Weights of a small GPT-style language model, trained from scratch on English Wikipedia.
Size: 11 layers, width 256, 8 heads of 64 (4 for keys and values), MLP 1536 squared ReLU, vocabulary 8192, 14.7M parameters.
Architecture: RMSNorm before each block, tied embeddings, some layers without attention, capped logits.
Training: a variant of Muon for these matrices, 10768 steps.
Each number is 200 + 20 x the weight over the matrix's rms, rounded and kept within 0 to 999. Layers, rows and columns count from 0.

# layer 3 MLP up, 1536x256, rms 0.181, rows 924-951, columns 0-127
213,190,245,165,209,191,228,207,207,211,189,173,185,216,210,178,179,188,182,183,208,183,205,199,178,196,216,220,209,190,184,224,201,201,192,205,190,235,200,206,214,200,219,167,209,181,210,200,193,166,191,191,200,204,240,216,240,187,178,199,192,204,192,174,241,192,200,191,200,226,196,202,238,197,220,192,179,207,222,202,207,202,207,213,212,210,218,187,220,199,194,224,203,173,221,194,182,178,223,205,172,183,209,191,190,199,181,223,232,189,174,174,180,239,188,226,194,166,208,215,200,190,215,221,219,229,205,218
202,208,182,210,207,195,235,205,167,166,177,210,177,234,198,200,207,193,178,200,199,204,197,186,248,230,235,188,185,192,183,203,155,225,209,180,217,201,198,200,216,228,240,156,195,197,218,214,189,187,219,195,219,164,223,177,198,228,236,181,203,187,175,216,209,183,185,207,204,227,236,171,218,216,175,196,189,185,231,181,197,212,177,174,206,215,203,214,136,176,182,194,242,186,175,187,166,196,192,192,192,185,185,172,220,200,175,201,175,184,178,201,220,205,185,216,193,194,207,234,196,210,197,127,203,186,212,187
214,196,201,203,162,226,209,183,191,174,221,193,210,221,232,174,196,187,186,198,199,197,170,177,220,206,200,173,195,210,194,241,202,175,204,182,197,188,230,149,218,214,171,181,184,194,187,237,237,164,186,203,224,167,181,210,194,192,172,150,163,197,205,194,167,192,184,195,193,207,171,190,188,202,195,196,201,191,210,170,227,203,190,203,194,225,162,169,241,201,229,175,192,198,203,224,196,182,227,214,200,192,230,193,203,199,224,208,216,215,208,195,176,181,212,197,200,185,186,204,188,209,168,188,242,230,156,229
203,241,192,196,207,222,176,224,210,183,177,186,205,241,201,192,204,168,206,202,195,167,207,188,242,169,169,191,176,219,186,223,217,236,190,219,215,224,185,187,195,179,199,154,216,185,184,191,187,195,172,210,192,181,209,225,214,167,203,186,197,172,208,178,219,196,194,236,215,211,216,212,179,214,209,195,193,189,220,189,181,207,183,235,191,187,196,194,203,190,221,243,207,235,216,205,192,195,216,182,193,208,213,190,188,231,187,171,200,178,193,203,230,187,210,212,210,241,186,185,225,205,188,210,207,210,174,212
205,219,200,231,214,250,197,196,202,203,208,204,191,219,144,229,206,222,228,214,167,145,148,161,199,165,186,175,250,184,231,202,148,211,213,207,183,211,195,208,176,200,189,192,156,195,208,210,185,192,251,198,196,228,199,204,193,186,216,193,198,231,200,202,196,218,202,184,206,223,202,206,193,179,197,176,187,172,201,199,212,185,205,169,190,203,206,179,226,198,187,166,177,232,180,161,182,200,195,191,198,219,210,175,191,159,204,194,238,205,204,213,182,216,171,201,166,175,177,169,233,186,194,187,192,190,200,203
219,196,233,193,231,221,209,192,188,214,174,163,227,201,192,209,192,244,181,179,231,183,215,204,181,180,206,226,180,215,198,181,215,220,201,191,176,193,191,208,222,199,184,208,214,192,208,195,203,189,205,217,194,244,164,238,207,221,185,174,175,205,152,238,226,202,169,227,201,177,208,199,191,217,178,195,195,231,200,183,215,179,224,195,166,188,192,195,206,188,218,220,160,220,218,201,214,199,183,203,193,218,192,166,194,207,229,185,190,223,189,205,173,212,207,217,182,186,224,201,212,214,205,194,188,187,197,179
166,234,180,221,179,192,178,210,197,187,171,183,200,233,224,190,220,164,172,202,188,206,203,215,194,207,206,184,214,185,215,210,215,200,230,192,239,184,178,184,205,223,213,189,168,212,187,200,213,229,172,172,192,227,218,223,215,181,236,242,219,182,247,212,191,206,174,228,230,202,207,164,198,206,209,201,164,212,195,227,153,171,203,175,199,162,199,190,170,168,183,216,200,147,188,190,196,228,194,192,247,167,189,226,190,191,188,210,195,217,179,223,198,191,182,162,211,194,187,210,214,207,204,208,229,152,195,166
193,202,203,219,181,225,182,193,156,188,188,203,188,168,218,227,179,216,189,199,214,193,170,197,194,222,229,226,206,210,242,198,198,210,189,239,215,211,230,200,202,203,181,212,195,231,207,190,212,220,216,196,197,199,189,207,207,216,204,223,176,217,188,189,162,183,192,207,192,193,220,176,242,199,207,203,187,169,212,192,255,198,200,184,201,206,201,217,201,193,190,246,204,188,196,181,257,231,223,221,184,208,224,230,226,216,193,228,163,219,147,211,138,189,223,197,215,224,237,207,234,198,172,214,222,242,201,173
218,201,213,224,224,215,224,208,204,224,201,191,186,164,184,198,179,223,215,201,187,196,188,200,191,153,175,193,179,188,201,196,204,208,208,192,234,182,177,200,176,209,213,187,222,202,204,185,215,182,174,184,239,217,184,208,198,218,235,203,200,207,179,181,232,205,194,202,181,184,216,208,185,247,232,190,198,183,214,202,194,134,209,182,216,210,198,218,180,166,188,239,220,220,184,170,205,190,192,209,220,205,193,140,203,177,199,195,180,213,192,207,167,240,234,177,206,190,218,213,172,177,204,205,199,210,193,181
189,190,209,187,176,204,194,203,183,164,200,228,208,204,185,178,202,158,213,195,212,220,229,234,198,203,177,191,202,233,177,172,218,182,192,196,179,196,198,199,180,192,200,212,199,228,227,196,214,211,192,209,196,230,205,203,188,206,166,197,199,226,212,177,225,244,178,165,241,177,232,184,194,221,193,206,199,209,216,215,198,222,175,201,204,197,214,213,200,206,220,198,205,240,238,193,199,212,217,174,196,189,226,190,219,175,220,184,219,168,170,198,173,179,215,196,203,193,208,219,158,238,190,221,205,217,201,225
229,215,218,185,218,197,184,190,177,211,208,181,173,162,160,235,217,196,194,201,222,176,216,205,203,170,183,227,224,209,230,192,196,192,241,189,171,190,171,169,214,173,224,169,192,200,215,224,218,183,190,226,198,215,218,148,219,193,172,182,240,213,212,149,192,169,186,199,207,197,157,207,204,180,225,179,171,203,189,203,196,198,202,208,233,183,190,199,178,196,191,172,152,204,192,200,194,256,227,204,160,224,202,212,188,194,218,218,219,211,173,170,230,201,191,199,200,222,199,233,187,198,190,175,178,220,162,228
196,241,204,168,239,214,177,177,190,200,172,144,185,213,180,159,209,181,186,181,200,194,197,206,166,229,204,216,211,212,187,216,243,192,207,194,200,201,184,212,223,219,182,192,222,212,218,176,230,208,194,229,190,188,227,227,198,214,207,186,201,224,188,177,213,228,198,217,195,177,178,182,236,177,197,240,168,195,177,211,192,197,186,222,199,162,218,214,186,227,169,197,231,193,205,220,208,234,214,195,199,187,190,223,197,235,218,211,206,225,217,196,231,183,177,185,216,261,177,207,225,228,222,237,190,227,239,224
199,172,185,220,172,222,226,197,222,194,205,175,155,182,226,205,187,237,167,202,227,177,197,244,173,209,224,204,197,210,192,166,212,209,211,184,196,210,251,180,196,225,199,180,247,235,211,199,194,203,205,217,206,234,184,219,230,181,208,190,190,197,183,201,178,217,213,166,196,243,181,199,245,191,208,206,231,196,197,204,209,244,176,192,211,168,237,247,205,180,271,236,202,198,244,220,198,205,186,190,193,172,199,202,208,201,185,226,220,170,207,185,210,190,223,202,201,209,159,215,182,173,140,218,196,230,177,161
228,201,202,212,241,210,198,188,186,180,219,193,216,193,191,211,237,159,245,186,183,187,193,208,232,210,186,196,200,203,188,177,206,199,179,187,193,205,215,212,208,209,194,197,207,211,149,191,187,205,208,171,183,218,186,216,208,197,187,177,207,195,203,177,186,177,193,190,192,185,189,160,226,167,219,185,198,222,193,191,209,167,206,195,229,234,181,209,200,195,186,249,180,171,179,227,195,214,186,207,161,192,193,204,203,237,211,234,149,244,204,169,203,153,180,191,193,231,222,198,233,235,177,205,230,238,180,209
189,248,205,227,193,227,200,165,209,202,210,200,198,164,179,200,219,245,220,179,195,178,219,255,195,189,217,185,229,160,197,232,181,218,212,197,183,215,249,175,222,201,165,194,217,244,184,216,221,225,237,218,187,179,207,178,242,218,200,176,209,200,188,196,202,177,245,198,212,190,235,177,230,234,157,194,231,224,194,214,206,197,192,213,216,202,237,185,200,196,189,225,224,231,175,178,193,186,174,191,179,155,184,197,176,198,211,180,229,187,212,205,208,215,215,193,193,186,214,219,239,214,194,169,221,214,207,201
202,196,216,214,175,219,204,218,164,194,201,175,201,192,208,229,160,232,192,163,233,200,254,234,191,170,202,173,193,200,181,188,226,246,184,208,222,208,210,203,198,202,218,197,197,186,200,213,159,132,205,221,184,162,203,206,237,176,217,167,214,214,196,208,209,211,174,192,229,193,200,212,206,201,225,162,212,217,194,187,220,204,190,203,177,224,174,192,176,181,205,197,172,189,187,208,223,199,163,230,183,200,214,164,206,209,227,199,214,191,198,214,200,223,177,187,189,226,185,262,170,179,207,210,172,218,199,235
164,199,217,178,196,215,209,194,212,225,181,234,227,202,232,185,236,174,225,209,201,216,213,221,179,197,164,221,224,198,181,235,186,119,204,214,204,175,227,183,184,190,198,230,194,208,198,195,203,153,196,199,175,213,205,220,203,213,199,191,175,219,162,175,204,210,165,176,197,201,209,167,219,206,197,180,219,206,229,175,204,159,214,206,198,194,208,207,185,209,179,203,177,190,169,206,187,209,209,214,239,188,206,205,190,209,190,200,177,185,210,214,236,187,190,190,206,179,187,204,244,193,180,203,217,179,220,197
171,213,206,233,214,236,193,167,176,183,196,180,209,235,235,215,204,195,142,156,203,176,205,192,181,189,175,151,195,195,203,206,211,194,197,218,222,181,170,187,211,174,191,171,196,248,211,199,193,153,188,213,210,221,191,207,190,191,233,245,211,194,174,211,224,195,220,205,215,190,200,214,200,213,219,196,186,208,235,191,174,167,197,194,202,194,199,222,156,175,177,185,213,206,207,236,203,211,206,227,196,191,200,194,203,208,195,199,214,218,164,174,200,214,197,192,203,175,244,158,202,226,198,193,231,214,159,196
189,173,192,177,217,167,194,216,224,225,201,181,242,181,191,188,208,179,182,171,172,235,229,228,222,216,209,224,215,193,208,188,213,152,183,163,212,184,213,227,178,203,166,209,200,237,204,191,205,199,198,213,235,228,187,179,199,197,162,214,217,183,211,161,222,176,199,223,195,199,194,218,155,203,198,214,197,166,197,211,196,221,175,204,155,198,204,185,179,235,203,233,180,209,198,206,215,219,215,199,218,191,162,208,198,217,187,182,205,223,209,207,228,193,200,182,193,186,173,174,205,188,204,197,211,218,194,188
184,230,199,182,164,226,232,235,195,211,188,177,163,209,193,211,201,214,200,225,242,191,203,220,199,194,230,205,195,168,207,217,217,197,183,180,195,213,200,244,220,209,213,207,216,188,193,192,194,206,206,184,172,173,207,213,187,201,210,209,192,221,176,214,200,213,186,156,238,220,171,202,235,189,170,191,203,226,210,213,198,214,181,185,184,196,162,234,176,204,185,224,221,221,191,206,212,175,213,195,176,203,208,199,185,191,191,194,175,201,219,191,211,227,195,190,164,206,194,216,213,201,218,172,183,225,202,209
205,168,247,230,150,195,195,201,207,234,235,205,212,214,192,205,196,200,187,168,220,194,187,167,199,190,175,197,246,212,210,198,212,173,231,179,189,199,174,220,208,230,192,235,183,189,205,226,181,189,239,202,239,179,180,204,196,206,207,192,190,163,208,176,225,205,189,194,209,157,191,179,183,213,230,219,200,180,193,193,206,197,198,197,204,203,214,180,226,189,219,196,212,175,240,222,199,213,172,203,184,196,195,192,172,197,226,216,234,212,133,192,193,196,204,222,200,226,208,203,217,175,185,207,207,157,210,211
202,189,218,182,165,221,242,238,208,212,212,186,200,203,209,190,200,227,204,178,200,190,210,224,197,198,203,217,217,194,248,219,224,218,207,206,208,239,213,189,213,225,218,193,213,214,205,185,183,196,176,239,211,179,198,236,215,212,218,172,174,178,214,183,199,224,186,226,220,202,245,221,218,216,165,163,211,185,194,214,225,213,176,236,196,204,207,206,204,227,226,213,208,205,221,216,224,203,165,202,213,220,201,189,231,233,217,201,213,179,193,191,194,192,191,188,188,189,193,168,194,214,187,161,214,215,208,193
201,190,183,230,231,183,185,182,219,203,176,223,200,198,230,221,211,198,193,202,176,182,226,188,170,156,210,182,215,230,208,207,185,210,206,175,195,240,200,162,174,235,219,199,200,230,197,194,223,173,242,186,229,235,196,223,214,194,205,170,176,189,194,193,171,206,213,217,245,202,176,173,222,194,181,177,218,202,203,204,224,170,218,157,209,240,181,186,188,185,179,247,162,183,184,180,233,228,191,213,220,171,198,147,206,207,199,196,191,204,222,215,170,249,212,184,190,222,182,176,192,207,187,186,214,178,196,201
241,221,191,147,196,205,145,198,183,231,191,216,204,206,196,213,202,232,185,161,216,194,184,229,226,198,177,202,196,190,199,174,175,215,196,245,183,202,184,178,194,204,185,169,172,223,186,182,230,216,198,184,198,183,218,217,196,199,197,200,221,198,149,192,187,155,167,209,240,212,208,227,216,189,227,216,230,208,183,219,164,230,196,197,184,188,193,193,171,203,212,201,185,227,184,176,164,189,197,211,176,187,193,222,208,180,181,208,205,178,218,187,221,210,193,187,171,237,189,194,255,166,188,202,226,214,222,193
201,195,196,209,188,202,213,212,208,195,211,205,212,177,237,228,199,220,189,206,220,163,217,226,194,229,224,193,196,179,207,214,166,155,162,199,194,228,213,169,211,217,237,179,215,212,209,202,206,207,206,197,211,163,173,161,224,235,198,169,209,200,222,214,199,210,190,210,235,198,152,172,194,198,210,194,201,185,198,168,218,182,193,163,167,174,201,167,178,193,229,212,237,185,217,238,193,204,187,192,166,192,183,196,194,187,193,195,218,229,178,176,221,210,238,201,197,197,204,206,228,203,206,192,162,219,211,229
179,187,221,184,174,215,203,191,208,177,202,207,190,194,224,211,178,190,154,195,203,210,202,182,212,228,241,190,188,204,178,199,197,212,216,171,203,219,180,177,143,167,205,233,224,168,190,172,172,189,162,202,212,181,177,205,188,194,178,191,192,211,197,232,193,215,219,207,203,197,218,170,217,225,218,195,215,185,200,211,199,194,230,217,223,203,211,219,195,185,272,206,205,216,228,231,193,214,217,187,200,180,213,219,214,190,209,243,228,180,179,169,232,186,177,226,231,202,168,179,213,201,215,216,221,193,209,227
229,185,196,198,213,196,211,206,178,178,189,221,236,187,168,191,168,188,210,185,184,197,239,221,206,190,214,227,237,168,216,238,192,174,195,213,202,215,205,186,221,221,179,188,199,193,176,200,198,230,194,196,181,199,194,182,200,176,226,218,213,204,203,172,227,216,192,178,215,195,223,210,224,209,238,210,206,245,221,214,182,205,170,196,215,209,202,250,181,206,189,224,174,184,193,190,197,222,205,206,173,209,179,210,226,185,219,216,182,217,184,205,200,198,225,230,168,215,235,203,166,161,232,197,219,203,218,175
227,190,208,215,190,188,223,229,228,191,164,219,191,207,162,213,221,201,182,200,209,212,218,251,178,227,206,215,235,196,219,228,251,180,214,205,165,214,186,142,182,208,188,222,202,222,192,204,205,171,214,209,207,158,178,192,212,190,190,213,182,181,178,226,232,211,230,215,180,218,200,182,211,197,225,181,204,222,210,203,224,189,192,211,186,181,176,197,207,202,183,188,199,202,204,218,220,215,199,189,205,198,234,226,187,209,203,199,221,206,219,183,205,234,175,206,240,188,238,199,212,243,252,168,157,219,188,224
# layer 3 MLP down (transposed), 1536x256, rms 0.111, rows 924-950, columns 0-127
220,176,183,203,197,196,177,192,209,208,176,159,209,211,214,219,198,191,227,190,200,197,219,219,183,185,157,152,196,226,197,235,228,204,201,246,205,209,195,201,182,191,214,223,202,207,210,203,193,222,198,212,225,177,206,182,198,203,193,201,205,184,186,198,207,207,210,192,218,177,178,183,207,235,198,238,240,200,222,208,173,210,212,226,230,215,229,198,208,197,172,215,195,238,205,215,203,238,204,233,202,189,200,191,242,187,214,216,179,158,188,188,176,170,196,180,198,222,156,196,178,183,198,203,203,244,210,191
201,205,221,199,200,215,201,235,228,214,198,199,247,217,217,191,224,214,161,182,217,204,226,172,190,177,180,173,186,245,184,226,154,214,218,215,179,220,166,202,196,188,185,225,179,195,207,223,186,214,201,180,212,221,200,200,175,208,194,186,207,206,213,197,195,193,179,197,187,226,223,217,208,199,189,188,211,200,205,166,216,202,197,214,182,231,198,196,203,188,202,180,203,210,196,188,173,175,195,237,205,224,213,183,184,188,198,156,160,195,245,199,175,199,192,194,185,215,186,186,210,198,219,193,185,215,161,204
195,155,169,229,218,188,214,190,206,173,195,214,189,236,185,197,186,200,250,221,213,185,181,180,208,231,185,247,186,212,194,183,164,207,127,185,206,203,204,231,220,206,215,199,204,240,208,208,232,186,173,186,188,180,193,201,224,209,229,172,181,215,213,200,196,174,174,222,201,211,202,213,210,201,216,196,182,197,192,213,153,217,198,226,178,178,218,200,177,241,158,206,207,184,188,229,165,226,223,176,177,159,213,190,230,218,200,178,190,203,184,240,220,178,223,204,188,198,198,186,210,223,169,223,195,220,215,204
213,188,190,189,221,211,214,256,214,193,194,234,184,198,187,210,166,207,183,215,206,199,235,203,177,225,207,242,209,185,221,204,197,205,202,212,185,201,193,213,150,210,213,226,179,193,180,222,208,181,220,202,223,209,201,224,200,183,185,187,155,193,160,198,205,220,226,198,203,177,185,205,213,209,211,216,200,259,175,179,204,212,214,153,240,235,173,165,216,181,230,190,187,197,216,193,186,199,192,205,226,187,212,209,204,188,184,208,224,223,179,201,212,202,216,170,188,180,213,216,218,198,204,177,212,206,203,157
163,174,168,203,175,178,187,232,205,198,209,234,167,225,194,188,202,187,193,169,201,196,209,204,195,171,166,203,180,203,202,222,217,167,182,193,233,186,237,202,189,192,196,183,182,214,206,219,211,201,183,185,204,196,178,195,189,227,225,196,232,214,168,203,192,183,193,164,193,187,207,189,166,185,181,219,188,186,199,183,190,185,178,170,194,212,237,200,194,214,228,217,189,208,206,215,198,176,189,190,241,215,208,186,184,229,172,258,211,184,204,203,179,195,225,178,165,181,201,209,189,186,234,187,185,225,222,174
215,225,198,217,194,234,234,195,226,212,187,230,152,205,208,195,195,224,200,177,224,218,224,200,216,224,188,152,199,164,239,245,214,236,171,196,192,226,158,183,202,235,246,192,177,214,200,197,180,207,177,238,158,193,199,196,157,186,217,176,226,185,202,181,204,218,231,203,183,201,230,200,183,194,266,167,207,165,189,195,180,192,220,200,229,217,196,229,203,193,179,208,200,199,214,206,215,200,223,177,219,230,225,202,195,217,234,215,180,191,216,225,190,198,196,159,204,247,216,187,217,189,175,218,220,189,221,235
196,195,182,186,212,233,180,184,186,166,157,154,219,208,198,173,214,187,195,205,234,222,148,203,207,211,204,204,154,212,219,232,173,190,178,199,221,213,226,224,206,203,149,196,236,200,194,195,190,226,192,170,190,196,228,184,216,215,191,209,196,206,205,212,208,186,203,208,192,234,208,185,228,221,173,173,220,203,217,184,216,187,195,173,162,213,223,203,220,218,218,207,197,201,236,229,192,182,174,205,225,204,219,190,198,192,209,192,209,200,208,175,220,213,179,189,180,204,190,184,210,180,165,209,200,203,196,189
235,197,210,203,181,185,186,165,198,202,196,246,175,211,165,211,224,170,193,224,171,186,193,178,208,185,207,214,187,203,211,186,239,176,156,225,216,205,187,214,189,184,192,204,196,170,192,202,197,193,171,191,192,247,154,205,200,223,199,202,220,215,188,202,191,206,185,200,231,224,169,225,242,209,203,231,193,228,199,210,190,200,194,213,170,180,195,213,243,186,206,187,205,191,205,212,193,217,206,200,182,217,182,199,182,173,185,203,234,215,162,217,194,220,184,200,211,222,209,171,214,196,209,217,212,223,189,209
238,190,214,223,215,185,222,200,199,166,211,199,210,222,228,202,243,216,207,211,156,193,198,232,175,208,221,197,199,205,200,212,208,206,185,200,218,239,229,180,172,217,195,203,205,173,205,154,226,136,202,190,215,227,203,199,175,197,198,183,229,197,214,224,188,181,175,193,211,197,228,202,217,217,245,205,206,188,224,206,200,213,180,194,157,173,215,185,172,160,190,168,201,212,207,214,181,195,189,177,216,181,197,200,230,182,193,199,204,236,186,181,214,215,189,220,182,206,181,203,218,228,232,228,181,194,179,200
196,206,219,212,198,196,186,182,177,164,205,228,204,191,149,213,220,192,196,199,192,238,210,195,202,197,165,196,160,230,178,199,194,224,218,203,180,191,210,231,172,225,177,220,199,185,214,184,210,193,178,185,146,200,206,217,213,162,194,207,214,189,213,162,191,198,210,174,204,179,170,228,200,178,217,222,213,219,214,191,215,173,173,235,227,217,199,224,223,176,214,213,182,197,211,211,198,189,181,212,211,195,208,202,222,178,189,242,217,189,202,187,231,208,217,227,194,183,220,190,203,185,217,181,234,229,208,218
231,181,154,177,195,215,192,192,201,190,216,220,172,216,230,169,181,215,187,190,172,179,217,202,201,175,199,195,243,185,178,193,220,193,188,150,202,245,228,188,163,201,227,163,253,212,209,231,218,203,207,183,163,194,203,258,219,192,211,186,162,207,190,166,186,224,213,171,193,216,197,188,204,220,268,194,203,210,179,220,218,177,264,235,176,223,195,210,236,190,204,231,239,195,190,214,206,181,135,215,185,220,176,199,221,204,230,186,180,201,210,191,184,160,182,238,196,234,184,185,218,193,216,177,202,172,201,199
173,211,189,217,231,176,189,200,215,218,190,177,182,197,188,173,182,238,229,181,208,190,179,196,208,180,207,201,200,189,188,224,187,201,194,228,201,201,195,239,211,186,239,178,195,267,214,212,198,187,236,198,234,185,188,215,171,212,182,212,223,196,241,217,188,237,230,205,203,177,217,197,207,192,205,226,182,204,207,213,193,194,202,213,196,216,187,191,201,208,177,199,200,192,193,173,167,190,223,197,229,200,193,189,190,224,218,195,204,162,216,214,174,181,241,182,231,209,211,220,204,195,217,212,192,240,201,187
202,151,184,196,189,205,198,195,198,214,191,183,236,185,179,202,220,196,227,208,227,196,206,201,214,210,201,208,171,214,192,186,171,189,208,218,193,179,195,203,250,153,217,227,174,209,167,177,199,147,222,187,209,217,203,186,181,169,202,209,169,188,181,233,257,173,198,205,190,177,204,196,212,220,181,188,249,197,202,160,179,177,217,183,212,235,191,219,234,236,165,160,212,207,211,217,216,171,182,179,231,198,179,174,213,186,207,207,226,191,182,173,181,229,202,214,203,182,257,218,185,169,169,209,228,202,190,188
200,223,187,185,214,208,204,201,174,194,212,192,215,198,223,234,192,212,221,212,205,248,165,226,198,193,204,187,231,190,189,215,190,235,205,185,211,161,172,196,208,199,193,224,176,169,177,167,189,203,208,182,212,211,209,215,213,208,234,189,195,200,214,211,187,199,219,189,185,276,235,197,213,202,204,211,220,172,206,207,176,163,208,187,189,184,218,237,211,235,185,208,263,187,199,210,201,214,242,212,189,197,183,203,217,176,198,193,176,248,186,215,186,225,211,233,222,179,205,195,201,227,173,202,195,215,207,198
230,178,195,196,201,195,188,182,202,199,231,188,223,236,194,249,175,182,168,166,204,162,198,182,220,205,203,222,227,185,217,236,209,223,190,195,186,199,175,185,201,217,179,183,195,211,164,206,194,202,174,174,208,202,170,204,222,227,176,190,179,191,182,219,175,237,206,218,239,236,179,211,187,178,167,206,198,223,188,166,221,201,174,227,204,210,212,224,180,203,185,206,209,212,209,215,221,232,184,198,180,187,195,239,199,198,178,208,210,179,224,179,212,205,209,223,211,199,179,165,196,212,173,231,246,155,222,193
182,206,230,197,219,225,176,212,216,198,190,174,165,225,181,198,171,193,209,187,194,229,134,162,222,172,189,201,160,206,153,206,190,166,156,222,213,208,184,183,200,189,203,206,184,190,181,185,212,223,178,190,173,220,233,197,218,183,211,193,188,163,200,197,215,164,216,232,191,196,188,209,150,224,179,222,185,202,178,216,210,201,232,183,200,194,223,197,207,164,217,156,226,214,176,221,203,209,193,201,219,210,236,193,207,189,212,152,206,191,189,185,175,196,209,183,181,184,192,176,180,211,217,215,231,189,203,187
186,188,226,203,219,210,209,197,224,211,197,224,191,218,211,177,229,198,183,211,193,214,184,168,192,184,209,194,209,229,196,202,174,207,236,221,189,238,207,209,242,195,188,228,206,226,170,173,183,174,180,190,202,215,170,202,175,176,199,162,199,205,229,180,195,215,263,200,218,226,218,199,195,211,192,187,213,214,227,205,191,182,194,204,238,155,189,210,244,174,242,196,192,194,211,180,199,200,193,187,181,245,176,179,224,182,205,180,233,172,167,175,187,222,207,246,175,212,191,207,193,198,180,162,171,209,185,231
218,212,187,205,185,173,210,174,204,240,202,216,216,189,208,172,202,211,208,203,165,183,215,182,202,217,251,192,162,207,185,260,211,219,197,199,203,230,207,186,199,211,196,177,225,196,183,196,200,166,218,230,183,215,205,217,182,223,204,222,194,189,204,195,202,210,193,193,188,189,243,177,176,201,252,187,223,160,193,194,209,186,226,201,183,187,180,192,185,223,209,201,174,209,214,157,213,197,189,205,237,178,199,193,193,179,215,196,189,199,153,207,184,189,198,210,187,175,204,205,197,198,221,204,161,229,196,171
227,195,202,218,230,182,223,204,206,231,199,209,174,217,161,188,200,159,189,223,212,215,198,221,229,212,165,182,193,195,190,204,205,217,192,189,211,191,200,214,194,175,210,202,198,197,200,189,194,221,188,172,189,178,186,205,222,187,203,186,170,188,165,197,224,200,228,186,207,188,238,217,180,204,202,199,194,218,176,192,177,211,201,199,222,207,186,202,203,214,203,199,215,196,224,169,203,214,208,215,241,208,231,177,218,197,198,230,243,196,197,191,177,181,209,215,195,203,213,177,204,192,191,177,173,231,135,211
195,183,186,199,212,195,187,204,202,198,217,210,200,202,176,176,187,186,207,275,194,216,218,230,196,212,220,207,199,213,181,181,193,205,205,186,178,214,203,202,190,199,203,218,163,188,207,223,244,219,200,195,206,180,210,165,201,208,198,222,186,155,193,196,213,189,192,183,184,219,191,220,231,191,209,200,182,213,205,168,199,181,219,207,194,192,184,184,177,211,193,186,224,229,195,167,187,190,208,235,196,184,221,176,188,185,198,177,185,227,231,190,202,183,211,227,203,188,226,193,239,175,195,166,242,202,194,173
222,204,219,235,209,189,228,194,179,205,193,224,172,244,213,216,198,223,208,224,188,213,211,231,212,190,201,222,194,200,190,182,200,221,196,182,220,155,220,176,217,209,200,213,155,196,179,183,188,217,179,221,185,217,209,211,207,240,147,196,206,213,197,232,200,176,196,219,186,236,218,177,223,181,190,216,192,189,202,195,169,199,219,217,214,226,213,198,199,193,197,194,189,212,191,181,184,201,219,210,228,182,202,199,234,183,169,233,194,211,197,191,196,215,192,223,201,186,188,190,164,180,203,181,197,212,236,231
191,206,209,186,192,209,205,197,204,156,213,198,178,237,170,185,211,190,236,207,196,187,203,206,236,191,211,168,184,217,230,190,180,192,221,192,231,228,215,217,180,187,173,154,197,203,210,218,163,183,233,209,161,191,224,237,218,221,208,177,175,226,201,185,222,145,227,203,250,197,193,188,188,219,226,191,199,202,215,187,220,190,213,174,161,185,187,175,191,223,200,175,235,198,159,186,220,179,202,201,200,228,200,223,176,195,190,192,195,190,205,201,210,167,169,158,212,180,159,218,182,172,186,185,173,235,164,195
238,217,204,205,193,184,205,215,204,173,208,173,201,152,195,219,193,219,202,194,198,212,207,200,208,232,163,178,193,228,171,209,157,220,203,255,208,199,191,220,224,194,200,225,220,232,200,207,244,201,197,186,228,204,196,198,192,217,213,235,196,233,252,181,187,159,185,212,225,180,213,214,203,196,177,185,213,200,195,228,218,225,210,197,179,224,189,198,229,149,217,177,220,204,243,194,225,215,248,233,178,198,223,187,201,215,225,197,234,168,188,236,178,210,186,187,196,194,200,215,197,195,217,210,219,204,208,183
177,152,170,228,222,206,215,224,211,174,197,231,213,203,229,202,206,221,177,181,206,188,203,207,185,228,210,188,158,178,207,187,210,169,191,205,205,204,181,238,217,205,213,208,161,233,171,207,196,201,217,204,155,162,217,217,220,187,203,199,226,194,204,201,156,245,207,207,173,188,203,177,232,206,232,204,186,204,198,176,216,206,237,209,179,212,186,201,204,166,174,214,204,225,175,194,204,194,213,189,195,206,172,185,245,173,210,216,188,231,166,215,147,196,207,189,203,149,192,181,177,230,210,157,192,216,176,200
203,209,180,190,203,181,196,178,224,199,175,196,183,208,191,205,196,163,230,207,233,224,165,214,221,221,206,231,225,225,209,190,226,212,221,190,176,167,199,199,233,176,185,150,192,216,199,198,194,197,197,191,237,214,217,230,216,187,223,220,218,198,169,237,217,216,181,182,186,206,194,199,236,176,191,178,165,212,248,205,184,175,201,197,178,200,231,165,194,190,213,213,265,239,203,155,174,185,226,173,204,190,188,180,176,168,219,209,160,176,216,187,178,190,181,199,184,211,195,228,199,208,210,214,196,205,211,212
193,222,205,156,202,191,193,190,197,203,210,193,200,190,198,202,215,192,210,174,213,195,167,208,215,241,207,226,218,204,217,203,200,197,213,193,229,186,220,172,162,244,162,174,201,223,206,179,178,197,203,197,214,163,215,209,220,215,220,201,208,198,228,166,192,171,209,214,167,160,204,192,191,195,188,222,188,187,202,224,177,232,149,184,190,208,176,176,189,191,209,232,209,219,207,164,176,180,218,184,181,212,183,207,191,199,197,177,199,186,209,211,235,233,211,203,158,205,206,216,163,162,177,211,174,260,192,181
209,215,161,214,208,199,204,199,194,212,207,191,203,212,221,207,187,187,213,183,212,211,179,178,208,187,177,169,226,230,186,159,224,164,225,216,209,223,166,206,184,192,168,217,201,225,223,219,185,209,212,170,214,177,227,163,197,231,177,182,212,187,191,182,197,191,246,176,183,214,199,199,227,222,181,199,213,146,166,197,196,172,196,159,198,152,208,224,184,182,196,151,166,186,189,177,197,235,206,184,197,176,194,209,247,228,169,174,171,184,212,191,218,188,191,209,200,222,189,213,194,220,206,220,203,206,192,183